config = dict(
    d_model=64,
    d_mlp=320,
    norm_place='pre',
    rope_base=10000.0,
    attn_scale=0.362,
    parallel_block=True,
    init_std_down=0.0,
    lr_head=0.00847,
    schedule='wsd',
    decay_shape='sqrt',
    batch_tokens=[16384, 32768, 65536, 131072],
    seq_len=512,
    train_tokens=133600000,
    steps=2830,
)
Each number is 128 + 24 x the weight over its row's rms, rounded and kept within 0 to 255. Layers, rows and columns count from 0. Numbers have three digits each. The size before them is the row's rms in percent of the matrix's.

# layer 12 MLP up, 320x64, rms 0.227, rows 214-313, columns 0-63
105:115104139152131111159143093072125108108116145131119124126086118114173164148159142118156121144151112084124124172132125159156096167126107186087109135116140135129174091115124128143132144104115138
102:159167129119161134181079113112110126119113131101114093122166124071166121146156152129137124119106150155125115099152097114140124131171137174098146140104172142128107118092111102155123131119126121
110:171113126137067146102079134124148093097168158152127158097160148137120120127110140172110149105106120099174108119114135165142150091111113101148120134101094132128134107092134140129122154143147138
103:170129143144072163141143143129154135126132099160121116126146137141141120094102146117137137106120111134053112061138111153129145149097125137116091148118121145138109129177136121153083129132090136
119:126109135135159114095119113130088141112212116118130088117125123139188132148194161122118137132131119147068142118126100124141142124128098152150140112103136114106120154116106098143154127143137116
093:133135121095131111119144115149129139159137120111128100155120168166141129072147134115142117176156132090094146101133146157120127123106157130131110124088159162092124139085090177137155136095090134
088:099137147106123125154127077187132095127165133124159105109137127153128164146134132145108132115132152191106145123135118129103146159128076084120110137147126151148119097107127138072157108141131101
108:135132112087154111166106052132159100132137119131126156154127118085117128124135172170114112154141123150142143146102155152146086098155131140108127092128167125115103172134133142105105154125120154
112:130131124089117115123104095113158111161101113115109114127180092122138112155141163143113122111136151135163135125136146112104104085110110137142107156149224136130140145155141152133097128107097118
106:142142116127131102192103120116135106134128160147157116108132142153161088113139146139081174147120107097114114109144168129128123162053095115132161137119119129126112114100171124114131136150146105
101:162131112121102175124084077121138130112149142151141121119137107158138134132132138157087130129149066126141083122110122103150127093165123158119117153117135142104185103088152137165144127105137117
090:146130120142144120135117148097152109137155117153108127129134148139155097103100124149109086112146166120122145112145087084123129144121159147161143105095105084195084150131109165122160151162129112
109:131161122116128116124087141142109101094147136115109140160155129101132130130077137148146171134085166128161136114076126104117128152138136155156139121093112089165129178097090148098111155123141131
074:143132091140097191106106128170161131111140130123146134156122114101158158125082136135132110139141153089166129114142131108125113150140105091131146123114135102140084098141073141150110167145169120
089:134086078123155121094172112110138128102105112144115111089108120163095145158139142127141140059124141149140169113115161166171133147139097099129106115132141138127124129127090154134132150136104163
105:116133128078160129108160125145117099132093140137158118120100175105153109115140123131121142119140121146170127141146140113117121188137173137149087116113120156149117132116076131114130086088082163
099:138097125148132103142154110145129136130143167149121096125123116129111114127101108143116117105050146145137122142132068161116144115145135116127149099135136132170118160146094134101187090128111181
101:155095158108111077137159131125131143107127150126132141128107105131114121170110157170107161131123138139126146121104090147107091101150140153114156099135043102186140138134134117117118130142116133
102:127113140131136098142193147148156073074116108133144093144185121123137154143128134147124105137126108143156118133142168115123141095092138093114119107097112174112100114122128151166113123097115123
100:155155141111144113119151090099126130095091129102134136117066124120135122104152151164077176172100134115129089143149125165155129121137145164126136109095133124130171133135146116154156129087123118
107:131091107132128146147121102128150180065120154111096109130109135093182148101142134072147152121140135104136124125130142142101116123141105073091134134168137103162152107149149135140149147132124145
111:133152108119091131115141151165151118139153101130104143085132098139130120127146171105121115126143110126129146178136142144117138085084083168110136186121098110123140101143131152131137091110112184
101:147171100092131139141091150122157147112103114131138133122159101144140112128112128134103163109126110120090183181101126130118106130145087137138128167109140101118127099150130111141096122166112196
101:161098164128097137118133131109166137135163078151126160137137116134134094156121074124123093105130102101147128137126107116133104116122112144065164155130149129165149140166118122110129171158151099
107:129132115172086135114083145158135129107161145168129082150115084137129091118150128116149116135105121077114097126152106124139122164144133184087153148108147108122138128124159107132173154125136136
091:116105142123141113124147133096130095163129111089112139125112126103124133147093133129143140144142100093141089136106134158124160168224140158152151101094148148117119127110119137140129141078144105
102:114096111113122162181134157145159128135143115192086151128104131192101121119114090148135151145104099098144128129125121131122143124132127142125131147110081107112156120138091089133158129095111158
096:147121113145130115121096142181117122135125116184110123111153122105164113155128150123119107093143135107079168129112108096141082155148139140137153137159127118051139171145114116130124146151109114
099:140137108169148154115076147113123149106122133130130168148161084109127129101195167114122173133100112131100094139125122138094136095128148161099122089121141101116149118125114127164146101117127154
102:164153129160143136087128125126104104111170124138097127102110157158157124123150140117158169092141167103136134127125128162149112125118129144133071095089086094147147128150084125151085132113131117
102:165113129108124126161123095149124117105144143097106126096143071141135131100128168104112167160131131108182137116117147128130112181124107113169141144132115087140133077117125162084140155116144136
095:161155143135110136138141130120129117113079114180116126111137120146122141128117121100143142113085138104144117147137167126077187079105118158089111126107128110137102185146119125079140143126158120
099:130127123133123165128106108155178121133140170126124096119113183123109143159159132148110110093083132137118130151132081125121124116143077165114102070134129171129128136120141112106172123154117103
112:133147122129129116124107170116147124123163145088075166118129106165146130170151148159138118112098164120130072136100142142149118121122128100120127098132101118142111160091124107094156106135128192
097:133118119120137129182128112152114135135137117084158161185107130166117139125082113154130130093116136127114124096160127113134160152145137131095094121112117112101158118120088150145132195116086147
105:118077115116154138121086140122118130125132087122112134153145117112144143166151150142195182139144124138110128117106116119131117120147148086120097090131118118134167112113124167141098185098165130
092:159139091137091162126123115165156127067112137119113186166130116126118143122103127141141124102090144125140084126109144115082113166126171131121092139146171110160114142090131131138144155136139131
107:142125115097084117148132113137139112096152110125127153129106136161117141163118152107118136141108096142120077132143169190121171111102121124154138072153143107126136141129083136187125100146122120
102:144106129069146123114147109127160159114108136105146159087154089122146088151114135150161134161156150106079124153139110108132139142131106128149166127132137132112086133106090136163088123121155166
104:142111115114173130151118115128146120159148099142181160126096140145137150104110162138153099126128100122120123131089125117101142150146127166086127112111091117105173097112127082112184149124158157
104:157180184105143123159137130134105121143120120119087124111156143079120143093161132168140090105155136112104116126132122172119109160151103126106079120111145091152142128138113126135118100102127169
108:101121119130119147114082141153136144123192113121150116118114115110106112174114097144166126143100132189134144115139115157103125123136117101167086105107156081148129127078126145161144140116110140
111:103145124128121099115144158125100110102106117097148075142082109147146121117167100144118166080129159124103124094153160118145118165160102125121153122109124128132183122105160114147111154138169123
114:156164134126124148139138132110146103162112152129106163121137144154119114162126147167117121127107127117142145126090106140125065148126142186118106109114157118115134110109125077079066132096118152
111:119144133118137113107151117135137108104146156142125122144106123130154182172147117082109109128094133147205117126123153133118149117129154135064115108141121125157120174099086129086139139122157129
094:131129142101106099151133105106148058133141109127111159146134165138152121154135141138094109113196123115126143155120138126137138152099116118129154119165074154093142150091099146128096167111127131
091:142115105146149146131124138119088096160071090125137132188098123158142131131124144169125117150107186131140147099109121151098090098158083127134147113108117108132146139150145138116131113092101153
096:137096080151127108124115123153095149115104128161143156124121119096174157201105114112109148128127128111151140131150136104159106090146080137148137091148105079170153136116126131122140128140132113
078:118129129115101164127095128112113131130151172148101166094116154117124173184128116149079117120139149092150083144147148126123128138154094137102141142148109117124148099101144164153087104106095138
113:151150154130118135124181136144127139090107094120065114124123143094157103119136127154124122131122120115095113091095147078131129146140147148127155195121145127118158092097155127162127168134123114
098:102142062120138111128121130105129173098104151159145118110130116145158127107167138127115179107086097142109148118135095141165164176140114155098132124136099126138144119097111158086144123104142125
110:161130127106163132089136091150117159106113129132148113136132183156120108173138080187084100120093086116143131137155112141126136133130104140155106083123126126129132135120148138113158158106144159
108:096078136155118135111103143147123089093133127108112136144127126132165108120151087114138155095116140169147128156168109140146114114132120124113062114111124130151178161104097151148161143138171133
084:108093151135147134134124125157154079166161105188137133139127086125120120090172103046133125092135165119115130139095143138125129112143160123138128128127114116148147112108083122136115116144117137
108:145108130101106114113108123147151156139133182123129131099144164138140131145189148125059130119134074133140131132121096143129140126126105140125158102145114070147143173090140118130121154103155112
108:104130132121132159157143096120113099131137104122112113143120118097126116144121175113140127107101167128100099115126130153159135137115160183102066153129136105123151134165054133179128137121121117
078:139150133163126203082133125108136132110159119145128187135105158125166094113149115137138123119123124118117133131133182141137097147147145114131147103120128071120087137159137120088110153118129097
095:140123134110124138080112135133134133126122132146148159086075060156116125166132139148156119097110129169168078110123107180114105115138135131135136106133115115151136133147157105168151115106097123
098:125142112101132167116119141142108137148118135095106154153128096112150088172154162102082102130146155135124117147110088159183079118111132149080109128092110143127096143130143138124164130146113144
107:167158086113100171104144096177122102123085129138075148122098124123107125149110141110088142124129153109153170123104138142115145123149131147130136107156139108130202120117153103136144121149128141
098:132132111158162101120114151134145180153108104128112157141135096138117136162158137098113122108112134102167131170121148151081151107105152157098114104112158112146084141113086133116149142089085137
097:156124082148134150134097143082139140151128129146124169109156131094114100133156135141178124160089098158131140118107123140118126147119087161091125124089079152136120090106152149123148160120121100
101:170163116107126102142117085183119133098140131195150112170124148108163146136114113134094128126138127161139164129116134102125097156123133112131154106074147158136104131135128106097121087127122150
094:125136114126129133108137107118131130130148172142119172134187113138153136112151119114144136094157155144130125052136105094087114172164136117110125117154114136094166130154098136103124112088126092
113:164146095169112144118119161123136116125118104162105172085171132099112145138152153169131125123125140093174116150122108122083151170166099135108099144111135123150134122093124120129080127100131122
090:127134092159152087140108129138148097079151088148080161127094147128161126175128138136150093109081141144137172125168136115127131126136109135135080103136118157147156143093152117125117151131126116
101:120129134111153139079151131091150092099108117128187130160122123092137123101142172139142165160112111107153098128134166155130126123133138080133117095091121173157117155124111144098121106127141159
090:151136141140113152124106161183153137126170150121167099155090094150160066161169129095109128150119088145159141122122157107130102117118119146147109131112157138115127133132123116116104153144115085
102:121108137156153119103141148172125116107117094165153115137120129115112145166128112119145139113106088121133171097130141110111168149147113167094160073126121111144128157081110142175120082143143140
094:119145165126130161090127129168155134121132096145126106125145079125171159107148106113174116099129114120084124125185139121134126108149142142116148119122104164120127118087110082190114144135118127
093:158166078129056131133124118155167095136146067140155148150116121142126144129142102087116127136146136140106121093112125189133153102136120164134131099148138122144124102143128120116118115162117103
099:114132155125131161138153141123154119123151123128101116147104107160099085125124137074119151113093151103176139135131112144172142154139146173158094113086156121117147095119118139168091136119092097
102:121128096142145164122135138107161189111141131128075126146109105123133129191113143123098157085134122100083119124113131105115119140112132124145068128147128119137112113176169157122116145151102137
103:112081142132155138116139084134143124157127149109128107137074130121122144135151124117120117088124110113142173143143146142126062150176131180145138158117125089130134150098187112111110132139104128
093:112099109139165141098135132158096114110132107125138110145149109178160187129129141150098074124130134080171118125151168111142076092140117115115129082140110114108128137122134127151157124130121153
084:140143112091122136136138150140106129123104050117141145130156146145069148110116120131110101163138145112121163076170144122118108114148119099110096103141128153108132124103125145134151181162141152
099:166151106131144123104127168138150068090121129118095143108135103149136118123100183100118128133102129132110132144143122153075150095171142095135142121156161168140116113095128134102110173127139130
076:135143150177121169110135146100107124131137172131159110133121099128120109124115149152050090112121123111122117132152122154155094131163135117099130134102118143139102149157079135146177164106138124
104:118083176147138142102104117150094111152170106163111139124157139127128108171085106117130135116131153115118121129129131137138127124160155138102070094102109093100135145137118102166178159154141130
097:088090122100107164128130094179109134117130149119120096103152110148133121136160132132110168086119162155137144125120179166112102169142126110119115139164129138104093111142089085142132118151113155
109:117082093114097146107130073133136133105126136146107172133131151096150101165126163138153153133153144152093110135123151106129152136125150105136162135106142111109064182104139115122152126152101133
013:137090128176108119113139138145132129164129122100130121132132104106148137135132150093134134144139118108118132174132114119094167152166149106127109130145116094156143094100122115157163168037120139
105:140146112104142106121102132091129079160143126166112063132159143098135147136120119149125124179122115144128090135144150134115153162106134093112102139173146093127123130161102160156117082132106124
094:185096083174097107105174079142137114112080132157094123145119116140144118124140143137087100127109163142144147116153105125105119144160132146097131149139134171113103125128140143140099161127134116
098:128117109101138118109141107117170084125119147133137090107185143114117114096107105145137151149113109147148112144098093150146097159130116142154144113098136084136154133168128109129180168170143104
090:160151126132088131107157135128139120172104147115144131156101095149139138094118165098094140189093118099130144103122150119059121133150139104151109125150104127188135134156130132127119149108124124
115:143133100152147121131156156142162154091082121140067141129118118134105108159095135116128160124136131120130133090122118139076100167176136138144119134103090152096171130104104136136119105167147144
104:139145110141134118135095140182117128123173135123092143113141095121143115149161131107175172150083091107143083112076112141125095113138139140137144163105109127100151109113128145139167170140130125
109:124136134142114123138135122148124093169154099157107158135153111143120124106086139093146136114103163077156122143119122139110135109124112131140139074129189128113182093137099097101130148126100171
105:129123135093134174167127125111138139116105122100120126131193130148087132148125138132096107140090139150121111112115104139162146124131091137064093098117114115166125136133142117138161138194148105
102:134098118124136138127165155105057079103143083126103078108150131135167105081161148101109146155141139143164108109129156140148156119140096130140147098116133140121118145145125127118127165115151131
106:144115072135127101122131126137130127107136166129107081160166135074139127147123101148094174128118122144122139134112098139124131135154157129136096132165071083161178122104160128140136107141120107
094:180114121118150155175111128117138147127105144125124109117150084158164097127088132088079132122160129105113089130102088162130113096128084152153151157140159121152115159125132130111145139140153123
094:184129093120110144155102143132082166089159170124116161156112107120119103101117187122152159107102135133128110120074150157129131128122116165114107111117170107111149121120137130149105134131107123
112:148164110150133133154140137114100104099186129167131176128165149137134144112124150114149117127113112115056117092109164125097112110128127164096115112132129099148128115104102120145127132187144121
099:127135148164101124143124113132115093102145128149138164114130155137150177150180144111114130073149122107062148116147165117132100125145152132088127088107149129116110083094150125141131120133142098
106:135135181121113119145128160110148136102129135112149062167107128140176077141143084120158131133120135153116102155108113146089131129105084112128142154175120110096163141102121137103131136119145128
096:135106150070146160118137146112116158120130092116126115114107143132138121150153088130113154137191123141144125093159080101112132185126178122151110099164154110131139083102122135139123127126135144
102:126118117121128096142129147149139145101127127138190107115173104129117108158126095153115147131102119111149157073085104139086143158103112092107130154139153101108146158155135111111153184149128128
104:138110120083157177118159142093126170103110136144110136144127145142113172111128122122138109117109173137162124100112141077106132162162112151111118137143126166131101131142076100104133148088100140